Part of a small language model's weights.
Architecture: RMSNorm before each block, untied embeddings.
Each number is 128 + 32 x the weight over its row's rms, rounded and kept within 0 to 255. Layers, rows and columns count from 0. The size above them is the row's rms in percent of the matrix's.

# layer 12 attention query, 192x192, rms 0.0721, rows 92-95,123-127, columns 0-95
size [101  96 100  87 116 111 113 116 126]
[[171 151 148 133 122 196 170 116  83 143 153 114 117  85 148 174 101 157 115 119 100  90 175 135 117  96 152 129 151 111  49 179 135  94 135 164 111 122 209 168 142 108 108  90 103 154 148 148 166 171 156 159 142 113 137 127  61  91 178 109  91 104 112  99  99  85 132 150  34 124 162 132 165 170 101 161 115  94 108 122 113  49  77 189 114  86 158 182  88 114 161 156 159 110 105 179]
 [112 143 124 154  92 156 123 105 123 121 116 169 106 151 123 137 131 176 180  80  38  71 116 161  82 135 152 133 136 147 162 110 182 175 133 140 128 136 107 142 139 129 103 141 115 148 118  96 110  80 161 122  97  86 178  86 164 144 153 111  85 163 166 102 129  78 158 188 153 110 165 210 112 122 181 162  64 156 157 161 117 127 100 148 196 133 116  67 138  94 118 105 160 170 158 136]
 [127  98 124 129 140 107  73  62 201 117 111 155  92 155 169 125 111 140 131 128 180  82 126 139 132 101  85 102 136 151 135 175  96 132  74 190 128  71 159 113 145 127 155  94 108 114 148 118 153 181 212 118  96 166 210 155 192 135 158 146  79  88 106 144 177 152 165 125 110  86 138 186 140 169 139 120 138 151 116 159 137  91 150 119 153 143 130 117 148 135 180 122 135 124 158  86]
 [ 68 116  70 108 175 162 105 103  83 135 174 122 142 110 141 128 125 164 100 151 135 106 119 140 157  75 104 140 176  91  85 149 129 130  81 144 129 176 144 129 118  74 118 130 162 114 144 163 101 131 105 132 144 108 102 102  66 138 101 106 123 106 114 127  84  98 180 154  85 192 120  99 122 221 156 145 148  64  93 168 169  91 173  97 102 136 135 157  89  96 170 205 142 158 169 108]
 [139 173 181 121 123  79 122 167 153 116  72 111 188 136 109 117  79  73 140  97 158 154 145 107 109  71 152 143 141 143 108  86 143 106 123 130 110 123 107 167 119 140  99 108 157  66 126 148 129 133  93 122 114 114 126 134 131  88 127  96 124 127 130 123  92 122 152 168 191 167 123 185  97 126 126 112  90 178 105 101 138 165  82 141 168 164 110 179 102 148 112  74  94 116 152 151]
 [140 158 123 101 120 164 212 162 125 135 189  84 139 158 128 149 133 190 126 121 133 102 150 140 116 127  94 179 108 133  80 124 122 174 165 145 203 134 106 103 175 113 134  79 144 153 172 103 159 115 118 121  81 147 114 127 125 131  84 117 129 128 121 175 129 121 160 120 126 125 139 151 134 122 125  94  62 107 112 138 142 150 130  92 143 128 145 119 124 153 138 129 134 188  71 103]
 [126  89 119 144 129 140 163 138 114 186 133 149  96 138 156  97  98 117 131  76  63 174 142 156 107 147 133  95 166 120  98 109  63 128 150 196 151 102  80  89 104 191 172 169 133 150 119 128 170 115 103 136 103 183 183  78 133  94 164 165  85 135 141 190 150  84 117  94  96 124 135 146  98 106 137 102 132 118 122 129 103  63 148 112 157 139 160 141 122 129 138 124 170 125  49 139]
 [132 145 114 124 194 184 119  90 177 147 116 122 135 163 134 102 145  93 100 162 118 100 136 176  97 160 173 210 122  72 109 122 108 147  37  86 132 137 178 167 149 116  90  80 119 116 111 142 125 115 164 154 208 140 102 127 111 115 128  57  66 120  82 103 135 117 136  72 101 178  59 120  82 121 125 184 172 139 118 153 142  68  95 109 106 114  87 147 100 153 136 107 148 120 200  90]
 [145 104 130 119 119 155 126 130 159 130  97  87 108 129 127  89 122 169 169 101 182 127 110 139 136 154  80 160  88 162  94  79 119 121  94 132 116 144 109 201  86 149  87 155 113 103 124 143 114 161 101 138 157 111 204  83 182 115 118 155 169 153  99 138 155  91 162 165  98 134 183 148 126 154 104 124 109 156 136 119  81 202   0 185  89 145 124 131 150 109  84 131  95  51 116 113]]
# layer 12 attention key, 96x192, rms 0.0733, rows 59-63, columns 0-95
size [107 111 107 112 112]
[[127 152 178 175 149  94  90 134 113 100 126 147  72 190 114 102 116  92 148 120 126 130 115 175  57  88 155 158 164 142 101 161 179  94 140 122  83 133 151 193 162  85  93  85 164 165 117 119 162 131 122 173 141 169 154 142 106 154 157 114 145 108 139 176 115 163  80 158 157 132 105 105 132 115 184 137 143 152  68 137 128 122 122  96 146 155 115 176 127 178 170 117 102 116 130 158]
 [151 191 136 103 152 167 115  97  73  13 108 153 196 156  97 151 171 123 138 119 103 132 109  88 141 120 111 131 176  98 155 167 188 112 134 142  96  77 120 174  97 136 138 166 137 162 113 138 117 160 119  97 114 134  84 111  72 140 104 150 128 198 186 176 156 131  86 175 146  82 149  15 111 129 128 103 133 111 137 106  98 200 157 128 139 127 158 126 128 134  83 139 129  87 115 122]
 [134 108 121 203 153 123 126 145 169  96 118 101 152  78 112  65 156 129  70 110 158 139 150 140  74 120 161 161 150 165 163 129 131 198 152 155 168 137 136  30  96  98 151 112 140  90 159 128 142  55  73 104  51 128 167  73  92 111 123 172 105 181 174 140 105 129 135 141 142  98 124 103  86 105 162 156 153  90  89 128 114 127 159 120 162 130  92  98 108 153 138  80 149 129  93 120]
 [116 178 117 100 159 135 115 124 163 109 126 129 105 137 107 166 161 126 112 113 169 132  58 191 168 190 151 181 154  90 146 131 127 103 160 122 162 219 148 168 124 151 106 125 134 134  51 104 111 112 173 158 135 147 155  99 137 138 144 125 122 146 121 111 167  68  65 144  71 170 130 122  74  67 162  89 141  96  69 135 110 148 127 179 107  94  78  89 145 112  83 125 131 116 130  89]
 [165  68 122 116  45 119 113 128 102 101 124 197 120 167 123 140  84 141 124 160 111 169  71 149 189 106 127 110 155 190 141 108 146 143 108 156  73  70 152 119  86  98 146 201  93 176 100 123  70 100 145 115 119 173 146 158  60 100  84 137 155 120  79 136 153 140 149 208 120 195  95 105 114  76 125 168 154 144  81  84 110  78 137 118  82 181 111  94 121 164 118 160 216 165  91  97]]
# layer 12 attention value, 96x192, rms 0.077, rows 32-51, columns 0-95
size [ 95  90  99  85 104  99  85  90  93  95  90  89  95  93  94  97  98 104  97  92]
[[110 166 112 159 117 107 106 119 136 144 157 147 131 137  62 166  83 107 133 133  97  99 161 164 134 146 124 125 172  21 111  41 181 100 112 132  80 121  96 172 109 149 109 129 142  90 119 127 117 151 124 108 150 104 170  87  98 121 150 106 135 120  98 137  98 184 199 123  88  82 138 100  85 144 121 153 113 140  85  67  90 159 101 129  87 148 180 141 161  93  46 151 115 121 147 124]
 [150 105 129 166 201 176  98  99  95 173  96  91 141 123 108 154  83 134  88 108 142 167 154 156 132 141 127 168 161 129 140 132 169  98 117 156 160 155 119 100 177 151 122  73 167 115 103 131 119  70 118 149 143 118 123 102 111 149 105 121 117  69 180  79 112 144  99 133 175  80 193 122 134 168 134  95 138 162 129 138 151 147  97 106  99 158 144 105 189 141  82 163 154 141 150 183]
 [117 167 144 199 128 111 102  66 123 142 147 219 121  77 144 108  99 167  98 165 127 100 121 134 142 122 130 100 175  92 105 109 132 150  99 136 169 126 158 125 119  59 119 101 141  99 123 151 104 137 127  98 109 180 122 155 120 101 104 197 135 139  74  64 176 139 164 123 157  99  85 157 147 106 112 136  94 172 185 131 143 131 185 107 103 115 115 150 148 115 153 136 128 185 100 115]
 [107 130 167 128  76 115 109 115 137 105  81  78  73 142 108 137  74 151 130 112 122 140  93  51  96 126 142 124 130 127  96 153  53 137 162 119 128 153  90 134 117 132 197 118 169 115 127 151 172 107 110 146 119 133  89  70 165 144  73 120 135 175 215 185 138  89 146 175 119 152 150  94 128 109 107 136  94 193 132 139 129  99 110 173  77 104 109 133 129 129 128 148 120 151  73 103]
 [187  99  55 155 126 160 113 124 182  74 128 151 191  86 107 125 172  85 122  93  87 132 137 125 108 126 111  95  97  78 103 127  68 133 123 132 164 187  96 129 101 115  81 113 155 165 148  68 123 154 110 138 128 105 130 116 154 182 136 168 130 182  64 144 110 133 144  79 124 126 149 206 127 127 133 122 171 163  56 116 140 157  95  56 108  80  91 109 129 122 155 155  96 166 123 135]
 [179  99 167 146 125 126  68 137 124 136 119 133 169 134  92 127 129 126 144 177 148 132 107  76 154 126 143  70  91 145  98 109 148  96 150 146  84 175 118 130 181 101 148 186 122 113 130 145 122 146 134 176  72 109 162 170 130 150 141 169 118 111 154 139 176 176 154 120  90  43 123 143 104  83 129 102 158 131  86 179 136 155 124 140  82 123 132  28  90 169 148 132 105 163 115 115]
 [111 116  93 116 160 109 144 106 144 150 107 154 158 116 159  93 166  47  76 187 107 205 184 114 105 140 152  93 121 122 179 194  71 135  97 187 108 145 103 148  83 125 119 136 121  97 126 117 124  91 101 140  85  95 139 153  97 159 130 164  88  97  47 134 144  82  70 137 172 127 179 140  96 175 153  93 143 122 179 138 121 136 127 105 129 148 158 129 127 108 147 119 145 144  79 126]
 [ 85 122 130 123 170 130 164 145 140  80 115 112  92 166 150 109 179 142 110 145 168 155 121 117 207  90 114 127 146  90 149 115 121 141  90 146 211 109  49 178 149 166 148 130 126  93 178 134 103 132  72  68 142 104 131 150 126 104 129  99  88 150 104 139 150 161 120  95 176 104 166 120 111 140 183  89  64 132 124 170 191 126  96 125  74  84 114  80 119 125 107 152 118 108  96 115]
 [144 112  91 106  79  77  93  86 204  62 110 134 145 131 166 186 179 123 119 113 148 162 120 166 163 140  86 113 132 105 110 146 128 105  72  83 123 127 114  99  54 114 137 165 115 145 101 123 131  67 124 111  90 118 124 129 171  80 171 141 176 134 143 108 151 167 157 145 140 138  97 158 170 119 148 105  63 171  85 128 108  77 120 138 132 145 164 109 117 126 186 107 143 136 151 119]
 [135 146 131 133 120 142 136 146 124 147  81 181  61  79 136 110  75 102 205 105 126 115  85  98 100 138 171 153 155  89 152 116 142 150  96 121  99  95 112  88 162 207 120 122  88 170  91 140 175 180 108 153 177 142  80 179 163 177 118 100  92  94 154 130  52 158 100 102 172  87  69 126 196 153 178  97 160 166 120 140 147 108  93  86 128 122  96 174 152 101 153 142 108 140  65 114]
 [113 164 127 102 131 177 164 213  51 123 148  70 124 156 147 143  88  76 110 130 133 139 113 105 119 173  97 109  73  65 187 104 102 119 103 125  94 107  81 155 123 143 154 125 149 101 142  99 101  81 132 144 104 173 161 120 109 171 159 136 116 118 115  84 107 109 138 129 118 141 208 164 143 174 151  83 131 158 116 101  86  95  98 102 148 133 168 124 120  82 153 167  75  93 125 142]
 [118 172 171 149  90 110 142 139  99 128 103  88 146 150 113  90 133 164 163 118 173  89 171 144 162 121  90  90 150 154 114 159 185  65  99  97 141 156 132 154 163 112 121 100  90  82  48 149 111 117 139 130  87  88 170 175 132  99 125 104 102 141 143 156 142 139 103 171 105 134 103 105 125 142 153 140  80 111 121 125 159  91 104  99 138 131 174 164 120  58 143 153 158 169  99 115]
 [ 83 170 154 128 137  93 158 151 149 138 133 117  80 127 131 101 186 184 116 105 151 128 120 109  91 200 127 128 175 141 118 132 112 135 149 128 144 127 203  48 134 133 131  78 124 119 148  87  85  75 107 114 123 180 106 152 102 153 136 121 138 156 132 192  91 161 111 164 104 109 109 124 114 157 125 159 161 122 185 153 114  98 120 111 172 119 129 141 157 204 171 107 155 141 172  91]
 [131 145 182 105 106 163 115  98  88 115 151 135 165 132 111 125 131 122 118 101 113 132 122 124 113 148 151  75 156  85 203 163  55 104 107 143 139 108 120 142 127 116 120 181 188 134 167 155 159 127 117 116  63  78 127 108  83 156 142 137 142 146 152 124 138 152 176 156 131 159  93  28 172 134  90 122 170  86 152 141 109  88 119  93 128 108 160  76 110  24 117 110 140 136 112 119]
 [114 118 167 156 107 105 111  97 125  80 141 139 166 148  86 163 142 129 180 156 125 111 107  61 148 120 118 128 164 176 139 142 184 136 103  59  93 124 146 151 160  60 201  83 104 120  85 136 145 151 149 100 161 149 143 117  86  60 154 165 119 106 166 112 127 112 123 138 150 101 122 170 162  99 139  73  85 159 170 126 110 150 135 100 101 158  93  66 180 173 103 172 136 105 105 121]
 [214 121 175 137 134  80 164 116 171 149  99  90 180 135 166 168 174 109 111 146  61 129 136 155  78 148 188 169 105 183 129  96  64 157 156 136 186 104 114 150 154 179 113 125  76 135 117  96 119 132 154 146 107 175 115 144  96  98 130  88 102  82  77 108 134 118 118 166 136 205  66 156 129 156 106 160 194 159 135 116  82 119 131 110  96 112 184 124 157 160  97 161  50 138 120  99]
 [ 91  85 134 123 107 138 145 135 114 151 118  86 103 107  97 108 151 163 157 135 130 149 149 115 131  55 100 110 143 204 142 146 140 192 191  93 197 125 134 151  73  95 115 107 193 122 142 159 130  84 159 134 165 134 135  82 146  55 129 118 182 135 143 120 160 141 135 155 114 161  86 132 120 107 129  75 188 141 136 121 150 114 195 106 127 103 126  49 103 138  98 145  95 100 133 103]
 [123 139 179 125  58 123 120 113 154 151  97 143 106 114 141 146 118 119 156 178 138 128 105 103 113 144 141 151 169 118 141 116 139 197 126 135 156  90 107 129 137 126 125 145 146 101 131 163  86 120 184 136  79 120  91 144 134  56 105 182  79 108 179  95  79 125  73 163 143 106 148 130 182  88 114 169 112  87 152 176 163 161 160 176 149 126 130 153 209 113 136  73  71  90 155 136]
 [118 116 151 142 137 174 104 111  95 106 165 103 105 150  74 132  30 114  75 143  69 180 146 110 129 116  97 129 142 136 117 122  52 109 126 107 146 147 174 158  91 204 146 101 182 153 143 142 151  97 159 186  88 180  99 123 165 120 122 110 139 139  91 144  92 158 119 129 150 107 107 153 101 108 152 101 135 135  79  90 132 176 115  97 101  81 122 104  81 164 213  95  99 160 154 164]
 [167 141 156 120  37  91 111 114 200 183  84 174 124 147 147 180  97 147 108 130 131 121 150 196 157 124 105 143 187 129 129 104  88 114 184 132  89 135 130 154 162 130 151  76 158 195 103 105 128 141  99 112  79 122  94 134 162 139 138 107  96  69 135 105 152  69 151 103  93  48 104 101 110 110  91 131  96 120 104 105 135  81  69 133 136  91 146 119 105 180 121 162  93  99  74  77]]
# layer 12 attention output (transposed), 192x192, rms 0.265, rows 64-82,96-114, columns 0-95
size [ 98 105 100  93 120 108  98  98 100 107  96 104 106  96 104 106 115 112 109 103  96 107  96  92  98  84  96  99  95  94  89  93  97  95  99  93 100  98]
[[105  98 129 158  89 128  81  89  57 194 140 159 193 153  98 112 147 164 100 144 132 107 156 140 105 192 168  94 116 110 135  67  50 109 161 145 159  49 156 129 111 121 151 131 107 148  84 166 100 123 162 138 105  60 156 133 119 177 108 117  73  75 176 187  53 133 150 132  86 155 147 104  73  87  61 133 141 178 134 112 143 136 139 139  96 115 136 109  96  58 120  99 144 157 142  77]
 [208 180 108 120  64 135 104 110 114 101 105 101 114 104 122 149 124 135 160  95 117  91 148 146 109 117 113  96 112 153 106  76 138 111 149  84  89 133  97  97 170 102  72 157  71 109  95 139 107 141 127 122 110 155 107 190 132  95 135 150 128 117 181 189  71  85 191  94 129  97  76 100 184  47 149 170  84 107  80 101 160 180  74 132 133 112 134 128 119 103 144 103 158 118 209 162]
 [143  77  86 126 121  87 109  97 143 105 117 104  92 119 163 166 161 140 117 135 129 112 120 129  60 116 112 189  81 173 157  73  81 156  68 139  88 130 135 127 141 137 173 196 125 151 141 153 122 182  83 114 167 132  62 144 134  61 127 101  94 111  77 101 184  82  57  93  94 161 109 141 134 135 137 132 100 130 186 198 106 168 127 144 116 133 129 176 130 114 113 158 196 145  41  95]
 [148 116 129 158 109 148  90 134 148 166 140 106 103 109 151 166 128 151  80 115  97 158  97 148 223 139  67 117 119  97 131 193 161 111  67 197 151 102 211 119 139 164 111 104 142  98 173  91  98 188 130 112 219 103 121 208 153 163 141 125 155 134 122 123 147 125 116 100 142 129 103 124  80 173 111 125 127  95 168 124 185 137 139  56 174 176 199 141 156 107 155 128  81 126 147 100]
 [162 172 145 122  79 140 207 170 102 103 129 187 149  90 111  88 146 112 109 184 176 151  41 137 175 131 121 121 129 119  99  84 139 124 156 117  70 128 117 158 125 122 154 118  84 147 131 135 127  63 161 110  90 143 134 151  94  98 168 138 132  89 113 136 101 137 127 104  36 164 127  99  84 121 134 121 187 160  97 134 188 176 122 141 132 166 168 149 120 126 127 126 144 182 178 143]
 [142  98  94 156 168 120 139 167 123  95 106 151  49 138 130 207 120  91 129 135 102 147 123 110 192  71 166 105 167  93 108  95 159 125 153 140 126  69 133 121 170 127 155 113 147 140  87  73 104 153  91 169 121 124 140 143  96 155 106 147 184 177 141 107 131 179 129 122 112  79  85 152 125  68 111 185 146 121 134 177 113 103 115  89 118 149 215  94 166 173 164 145 103 142 171  75]
 [100 130  98 144  81 142 118 110 106 190 111 122 156 108 116 104 142 106 117 144 115 135 135 161  91 120 154  78 107 118 116 209 129 169 100  74  85 195 142 103 143 135 119 114 162 189  98 136 175  72 146 155 129 124  65 111 178 117 121 134 181 127 121 109 138  94 131 144 142 124 172 156 129 124  75 164 162 155  81 102  81 139 102 183 118 151 164  97 162 153 135 148 128 161 185 135]
 [103 132 178 135 123 131 129 100 139 100 118 141 165 127 125 112  63 101  88 133  45 113  93 176 157 103 122  83 138  88 157 135 111 167 133  89 214 123 121 143 102  75 191 102 147 129 170 114 103  92 119  72 112 113 142 140 118  79 145 174 116 176 102 139 155 119 109  97 149  99 139 118 123 130 176  97 143  84  66  56 123 190  65 129 164 156 101 110  97 143 115 132 163 132 164 109]
 [ 94 134 136 152 151 102  63 145 149 120 103 119 108 106 123 153 145 130  78 146  97 146 150 231 123 130 137 109 136  84 159 146 138 196 154 115  99 144  34 130 142 125  51 119 173 132  56 132 110 116 184 164 130 109 103  98 132 147 175  67 172 115 100 130 142 133 148 107  98 152 171 135  80 144 157  94 138 228  62 141 121 119 129  95 120 153  69 125 111 129 108  81 108 155 148 153]
 [141 178 124 124 137 175 114 149 110 143 116 136 126 157 163 125 136 139 206 112 140 127 103 155  64 142 130 174 149 144 129 123  70 173 136  89 111  98 131 125 143 158 167 124 145 129 156 118 143 120 122 117 144 162 183  92 130 153 148 147 114 112 136  54  73  97 120 114  58 122 169 136  85 124  96 136 161  47 166 138  88  93 198 147 165 109  75 151 135 184 168 109 167  61 109 176]
 [ 99 108 171 161 195  83 157  43 127 204 130 147 106 128 154 161 117 129  62 129 198  89 133  98 109 170 147 146 106 161 132 136  96 106 136  79 134 107  99 183 108 160 138 169 128 127 125 233 134  73 121 114 135  96  93 108 130 134 118 153 148 108 102 122 101 159 136  61 121 123 151 155 106 134 122 151  96 169 134 137  94  85  88  28 148 115 135  81  61 120 128 136 129 151 141 121]
 [130 112 134 205 104 166 164 138 179  83  79 118 102 185 131 147  97  94 111 109  86 157 153 162 167 127 147 116 112 181 141 140 104 112 131 145 145 117  84  99  61 125 123 135 127 109 103 167  81  78 174 105 172 138 201 136 210  64 110 125 124 180 176  99 112  83 185 194 157 117 103 149 128 137 115 142 140 152 187 104 125  82 116 155 165 196  96 158 113 104 132 110 200 166  68 148]
 [ 89 166 121 151 135 117 104 111 126 137 119 101 153 179  76 117 116 125 147 129 149 103 115 137 152 122 139 141 137 131  86 143  97 140 160 159  77 153  93  75  97 134 141 169 169 121  45 167 170 124  95 157 143 151 144 167 105   0 141 121  74 158 104 108 159 157 128 128 158  99 145 157 107 137 122  94 124  85  65 118 173 101 167 164 111 144 148 151 129 144 153 107 160 114  54  88]
 [ 67 177 172 154 158 141 177 128  66 106  59  93 159 120  67 112 163 134 154 168 111 140 184 113 104 126 105  61 152  87 172 104 167 111 168 140  89 143  88 151  95 128 143  91 139 111  89 193 129 125 115 121 136 117 105 115 145  90 140  92  78  91 121 143  72 134 122 130 139 137 158 157  98 107 118 173 139 150  69 149 172 111 116 119 145  77 186  81 143 132 154 166 151  97  71 102]
 [101  97 163 170 132 135 174 117 150 160 155 132  67  95 182 117  71 124 150 131 112  83 118 145  56  81 116 122 157 129 170 146 133 157 173 146 196 145 160 172  81 108 100 153  98 100 129 160 118  82 146 104 141 101 120 141 140 102 195  87 150 152 146 124  98 161 114  88 143 115  95 160 133  77  97  91 119  76  97 151 127 185 148 138 118 123 122 128 134 137  91 169 151 174  94 142]
 [157 202 110 168 127 160 131 175 175 149 100 116 153 132 133  67 146 192 141 141 111 129 147 144 130 115 128  81  59 129 135 133  76  99 133  86 115 199 130 146  91 105 141 123  46 122 120 145 160 166 170 122 194  11 137 206 137 148 104 113 139 123 149 160 161 196 173 120 187 119 127 155 130 126  86 113 105 149 127 156 170  93  91  77 139 164  91 157 164 144 176 147 118 125 113 182]
 [131  85 163 182 126 126 145 145 157 115 154 157 176 135  77 111 185 114 122 107 135 162  78 141 139  93  86 120 175 123 131 168 120 111 113 165 190 130  99 192 119 160 118 169 136 147 107 169 108  74  88 136 129 156  44 130 113 121 125 123 175 158 151 188 135 100 107  80 165 142  96  99 136 148 178 171 117 116 120 115 124 140 138  90  77 184 121 113 155 131  74 155 111 138 105 124]
 [114 170 159 126 113 140 141 104 177 116 134  74 151 116 103  98 150 108 131 137 124 163 129  72 126 113 146 150  88 130 100 162 147 163 138 126 165  93 106 142 165 131 148 144 172  60 142 139 115 165 100 167 113 134 124 165 178 118 128 115 118 111 102 130 121  76 150 216 109 124 101 148 140 101  85 107  99  99 107  86 139  77 203 188 134  87 100 148 126 127 109 133 125 192 131 128]
 [144 118  83 114 152 161 174 124 139 134  85 128  58 142 167 166 193 117 106 153 126 157 152 176 172 116 101 140 126 133 174 134 119  78 200  86 142 153 131  93 127 122 110 156 115  96 156 119  90 163 110 161 118 106  45 111 106 152 100 164 110  53 113 116 168 131 162 129  94 100 126 118  99 124 139 136 173 152  97  83 155 133 146 100 101 171 134 181 134 159 115 106 107 181 223 163]
 [120 174  93 133 119 117 180 179 123  97 123 139 114 133 137 111 146 143 161  51 170 120 114 125 142  71 132 133 133 186 123 178 158 132  98 181 127 158  82 147 142  94 118 116 100 118 162  66 161 119 132 135 162 162  77 100 148 132 128 131 170 175 147 115 186  69 112 154 193  96 112 163 190 183 156 114 130 117 194 143 145 204 119 110 153 126 115 170 112 188 143 132 159 129 165 179]
 [ 84  85 125 116 165  69 111 121 103 110 151 145 105 148 131 142 148  57  60 195 124 131 118 106 166 140 174 108 130 172 147 134 158 165  98 187 146 130 175  91 101 122 187 169 139 153 108 120 146 142  82  96 134 110 107 110 168 131 123 116 114 199  79 157 133 121 102 143  80 164 141 171  58 170 160 118 155 137 129 118  81 124 150 157 188 171 134  98 140 102 140  85 142 171 115 107]
 [104 187  68 124 155 128 126 122 104 171 114 100 125  79  67  79 163 113 116 145 142 143 111 179 131  60 145 141 136 108  89 228 171 112 168 119 117 169  97  52  71 143 127  96 137 161 103 116 141 135 124 113 119 133 224 153 126 159 122 126 108 112 207 170 110 166 175 185  93 116 154 156 155 131 128 140 136 115 103 124 155 143 178 102 100 166  92  52 128 121 132 106  68  99 155 159]
 [122  89 152 119 160 138 137 164  80 113 121 162 143 150 111 121 174 168 165  96 136  97 162 114 147 102 141 116 137 112 144  89 120 109 188 146 148 151  58 149 158 186 117 170 145 107 126 119 107  61 124 179  42 125 122  54  82 161 136 211 123 164 128 127  95  86 152 138  81 151 144 116 101 119  81  97 120 152  93 120 100 115 152 202  96 127 101 130 154 114 128 173 151 101 118 114]
 [ 97 179 105 108 151 171  68 103 161 141 135  89 181 188 123 181 155 197 114 101 100 135 164 160 107 176 121 136  90 119 168 158 130 122 124 127 144 167 134  84  94 115 162 128 116  90 189 155 156 150 136 105 161 128  49 162 102 115 148 123 120  77 116  77 145 119 185 196 167 147 160 104  96 117  99 137  95  98 157 146 132  98 125 148 155 145 104 145  97  92 120 131 176  88 143 114]
 [121  89 103 162 151 130 185  97  97 121 167 138 197  70 139 114  89 127 147 108 159  69 146 150 118 151 114 179  54 148 127 207 101 116 106 177 122 146  92 142 109 172 116 134 115 142 140 189 147  58 105 122 132 133 113 142 129 106  72 122 125 123  75 186 144  90  99 155 169 227 154  99 125 180 131  88 103 128 178  72 130 153 106 176 179 152 128 225 153  91 125 134 154 124 112 150]
 [134 155 153  99  82 158  64 153  70 113 127 125  72  77 115 168 127 136 128 108 143 153 146 136 158 173  99 158 139 112 131 108 206 101 157 129 160 109 139  69 127 135 137 128 139  92 154 130 100 158 131 152 135  41 207 189  66 137 151 116  89 141 159 135 140 132 106  89  99 111 110 133  96  87 118 196 103 153 110 120 110 104 190 155 101  81 120 146  84 134 165 100 102  79  53 105]
 [134 118 141 113 132  60 134  78 134 146  75 166 129 106 110 140 119 165 138  94 113 125 206 132  86  85 111  93  85 211  90 119 184 126 147 146 101 159 150 165 131 191  99 123 149 130  72 167 156 140 147 202 129  97 169 112 157 200 122 135 105  65 164 142 111 141 115 153 115 143 114 130 135 138  98 173 138 109 122 147 115 126 137 109 115 132 113 192 113 165 163  82 101 105 159 137]
 [126 103 130  82 156 122 191 129  91 174  85  86  95 113 112 134 132 123 124 141 150 116  98  75  57 137 167 150 106 192 181 131 191 106 138 121 113  96 153 143 112 117  76  56 111 164 154 153 143 157 128 141 153 111 159 124 100  98 146 155 105 113 142 118 125  86 103 102 132 155 120 107 129  78 146 155 115 104 208 110  84 177  81 137 158  56 145 100 125  56 155 177  64  99 126 177]
 [111  60 185 105 131 118 106 142 109 143 170 149 116 127  69 168 140 161  40 155 130 157 125 121 175 184 166 122  77 208  51 104 148  94 145 170 133 157  73 197 131 125 100  89 145 139 134  97  99  97 104 113  99  91 178  76 133 102 121 165 104 127 128 148 124 135 135 112 137 107 144 138 125 143 159 156  91 157 104 113 129 118 127 106  98 187 149 140  98 117  97  97 120 140 142  43]
 [135  92 171 119  88 177 122  73 143  91 126 160 131 156 120  89 147 139 136 144 116 110 134 142 128 135 109 106 128  89 127 146 203 146 140 171 171 163 166  88  80 181  55 110  75 151 109 106 127 156 149 143 159 113 156 113 141 145 134 141 174  76 100  92 134  98 138 132 139 110 146 162 160 148 158 179  80 107 125  88 114  76  73 230  60 128  86 144 120 149 132 112 172 128 113 150]
 [177 178  58  83 155 162 107 104 178  96 170 147 170  98 160  96 140 149 159  94 130 119  90 155  55 164  94 108 164 127 143  79 173 138 150 108  96 117 111 150 138 127 179 123 155 184 156 117 157 152 120 135 132 165  81 121  91 126 123 122 146  96  83 143 120 105  70 146 123 102 107 113  95 107 132 135  73 124 119 121  73 119 130 146 148  59 127 101 171 140 151 118 100  80 171 134]
 [128  59  95 177  87 119 139 119  97 139 179  97 105 129 150 109 128  98 168 120 132 134 142 143 115  82 102 144 151 111 184  99 169 178 136 129 122 135 192 170 144 131 167  92  82 137 150 157 137 113 134 119 128  73 105 128 141 158 148 198 156 150 159 141  73  99 116 163 168 162 156  72 155 114 151 191  71  94 130 153 121 159 134 155 125 173 126 108 148  84 191 157 109  86  84 166]
 [144 123 125 156 133 103 109 103 137 178 111 136 135  85  99 121 102 106 178  86 147 102  72 114 204 142 190 179 123 170 114 176 151 126 167 111 145 145 127 154  82 157  58 104 125  92 170  91 115  93 152 107 142 134 191 109 163 127  53 126 147 169 142 136 131 115  96 122  86 129 103 136 138 138 103  94  82 122 175 113 121 114 110  89 148 178 120 189 132 166  72 160  79 145 172 119]
 [106 165 112 153 107 141  96 151 156  90 126 147 139 114 132  68 173 128 173 135 138 146 152 106 174 147 125 126 112 141 147  66 116 147 124 153 118 137 118 119 169 169  88 130 121  95 155  63 110 173  94 142 169 134 190 115 127 147  83 105 109  76  93  97 175 143 114 174 125 144 148 129 133 166 103 192 181 151 157  93 161  93 134  89 175  85 153 165  72 111 147  72  95  95 188  92]
 [133  84  85 150 118 110 151  89  66  96 188 160 103 146 113 124 105  34 139 121 122 107 136 113 101  68  76 107 166 180 107 144 158 176  72  95 112 102 133 120 146 141 136 119 146 152 177 128 108  76 104  79  85 151 125  64 113 155 152 128 133 127 137 147 148 131 143 110  57 138 131 135 169 136 126 113 172  75 152 139  42 137 112 157 136 103 113  81  96 113 129 118 168  80 140  56]
 [159 159 160  67 138 145 126  75 152 148 130 116 107 158 154 112  82 108 120 143  93  88 136 171  87 137 188  78 119 131 107 138 114  38 151  85  68 144 120 111 132 140 157 141  91  98 124 125 162 184 157  92 130  82 211 101 148 141 148 140  94 116 104 133 155 144 115 198 117  98 127 222 133  65 139 128 176 133 143 127  96 120 127 156 149 106 125 144 107 137 149 137 132 119 140 156]
 [173  97 155 115 156 135 103 167  82  63 130 123  96 133  91 131 128 135 109 151 119 129  69 169 184 121 116 130 139 120 196 145 133  97 124 153 100 156 159  75  84 187 115 117 137 162 148 199 165 137 126 165 163 138 143 142  89 110  97 140 135  75 133 166 127 167 107 102 118 181 147 123 125 137 158 155 148 115 171 208  79  90 122 138 137 129 116 152  75 156 140 109 138 117 107 145]
 [146 117 154 110  97 116  51  96 120  89 121 160 145 126 134 157 172 138 167 164 135 113 106  99 141 145 191 108 148  76 153 109 168 169  20 128 173 102  80 133 102  76 155 116 195  81 106 149 134  97 150  79 153 175 189 118 110 165  76 156 170 135 189 135 130  83 109 114 165 158 139 127 133  96 139 203 129 150 111 189  57 122 157 109 133 114 120  90 120 117  90 141 119 110 112  67]]